Each number is 50 + 15 x the weight over its row's rms, rounded and kept within 0 to 99. Layers, rows and columns count from 0. The size before them is the row's rms in percent of the matrix's.

# layer 6 MLP down, 128x512, rms 0.0879, rows 109-127, columns 0-63
100:76 51 73 23 54 50 44 63 25 74 64 38 72 29 55 29 29 49 52 51 46 28 43 50 59 49 57 61 31 37 55 09 58 49 56 35 47 46 38 79 32 64 37 48 47 54 37 43 52 55 63 11 57 39 39 64 48 54 67 45 47 37 51 26
099:64 42 36 34 42 33 46 16 58 48 55 46 25 62 44 54 49 46 59 46 40 33 16 46 49 52 49 45 52 21 38 53 26 85 37 49 53 57 55 34 59 71 57 27 37 72 50 53 25 65 46 20 31 62 55 51 56 55 50 59 59 59 64 32
093:59 59 58 44 62 59 59 31 42 47 55 27 56 45 62 79 72 33 51 27 44 60 47 37 57 37 52 38 52 41 31 68 56 71 43 57 37 71 38 60 61 45 61 68 48 52 34 70 71 62 51 77 37 64 36 45 36 48 49 60 66 42 58 42
095:56 54 26 51 48 65 30 37 59 64 45 61 27 39 54 32 54 60 33 61 96 34 51 44 49 41 51 53 42 41 68 68 63 26 74 30 56 34 69 33 30 66 58 51 35 59 66 49 69 36 40 40 78 66 68 69 69 55 40 52 32 42 34 58
100:53 52 39 35 43 53 85 73 57 40 40 58 85 41 45 57 42 53 66 35 49 33 48 77 71 52 60 50 63 33 44 49 57 27 60 35 40 56 32 48 66 48 53 66 42 54 58 39 53 63 58 53 36 71 34 45 60 73 59 53 47 50 69 62
097:48 24 49 62 42 29 62 61 24 70 44 31 33 34 46 54 40 32 49 30 39 30 60 49 71 50 43 64 45 22 32 59 22 59 40 39 14 42 31 49 45 68 41 46 59 41 49 48 56 17 59 67 46 38 46 42 41 67 27 40 52 47 72 41
101:50 49 19 60 69 50 89 66 54 73 64 44 56 22 64 38 46 31 67 30 88 57 54 50 62 45 22 39 44 96 62 40 22 51 76 72 42 39 72 69 35 47 33 47 29 37 51 41 47 49 28 52 45 23 37 54 44 36 68 37 61 63 53 52
092:48 41 65 54 45 70 77 62 53 67 06 39 54 47 44 29 47 62 45 35 38 30 34 61 09 75 35 31 70 40 48 72 61 46 47 53 56 44 49 54 49 56 39 33 52 56 48 67 61 65 46 42 56 58 54 63 62 20 53 52 39 28 32 65
102:44 45 60 43 55 56 21 45 35 75 59 19 56 83 45 48 59 52 61 63 20 51 55 60 84 62 67 58 70 46 66 72 53 45 50 52 52 70 62 63 44 55 38 40 58 40 31 59 48 55 34 31 81 26 63 56 42 35 50 50 54 53 59 39
102:48 50 49 38 80 66 66 53 58 68 61 09 62 40 58 65 57 64 41 40 58 40 60 68 23 52 66 58 49 66 44 53 41 52 66 54 48 67 23 53 49 53 57 39 45 29 59 38 28 61 82 93 27 70 63 68 44 52 65 36 52 57 30 57
096:57 47 43 18 38 51 68 45 49 63 62 50 54 70 44 57 48 57 59 64 31 70 57 61 51 31 37 48 24 39 60 54 45 51 67 60 76 64 41 37 65 59 46 66 50 91 37 49 35 51 49 22 63 50 42 63 46 69 48 49 70 50 56 45
101:15 37 64 77 34 45 59 50 60 66 50 46 51 56 54 48 37 62 52 58 49 55 41 74 52 51 46 50 71 53 43 87 47 41 25 78 37 16 31 82 55 58 55 50 37 40 63 56 44 88 59 83 50 41 47 60 29 46 53 72 63 48 63 37
097:52 64 53 67 38 40 74 57 29 68 45 56 43 54 38 42 38 53 26 51 63 39 67 55 42 55 59 66 31 55 43 52 71 74 46 50 49 44 30 70 65 51 26 76 18 51 55 51 49 42 55 80 60 59 37 38 11 58 81 78 48 50 69 51
094:38 34 70 23 58 37 73 62 44 43 51 42 48 63 64 04 40 44 40 29 72 41 44 56 58 44 50 40 60 53 39 49 47 47 43 60 70 63 39 42 70 35 34 45 68 46 40 66 62 65 46 43 70 54 47 46 75 44 24 19 42 51 72 42
098:38 62 39 47 30 27 29 56 22 41 65 58 41 41 49 34 46 58 43 63 68 45 70 52 45 69 62 32 40 57 51 41 75 89 50 59 40 53 58 73 60 45 68 44 72 65 28 61 51 48 47 57 47 48 56 38 62 65 35 34 45 65 51 68
093:41 86 54 26 70 58 38 34 78 74 52 20 53 56 62 80 56 29 45 70 30 66 37 69 42 52 54 64 70 14 49 53 51 79 40 59 42 44 54 65 36 37 47 64 70 50 67 37 38 48 64 52 78 78 53 49 48 52 55 46 49 23 47 38
104:68 59 35 40 53 38 13 48 39 50 21 45 54 28 45 35 47 39 55 62 58 28 78 56 53 58 41 37 34 69 66 61 51 58 53 39 64 50 58 37 39 44 45 76 52 63 56 67 59 67 46 40 40 13 39 47 67 68 61 56 72 27 57 22
102:30 47 67 67 32 44 41 54 41 23 41 46 21 45 66 57 29 63 46 43 64 36 45 36 38 50 49 52 34 42 56 59 68 32 79 45 49 60 35 54 70 63 37 54 38 43 52 60 55 41 54 58 42 49 46 45 52 33 82 66 14 47 60 50
097:70 46 34 50 63 65 63 63 48 33 33 36 70 63 45 43 36 67 67 54 67 49 60 56 57 49 57 65 46 46 55 58 77 50 61 63 42 59 41 63 56 31 59 51 68 63 51 41 62 39 72 47 40 39 53 38 74 40 48 47 39 58 57 25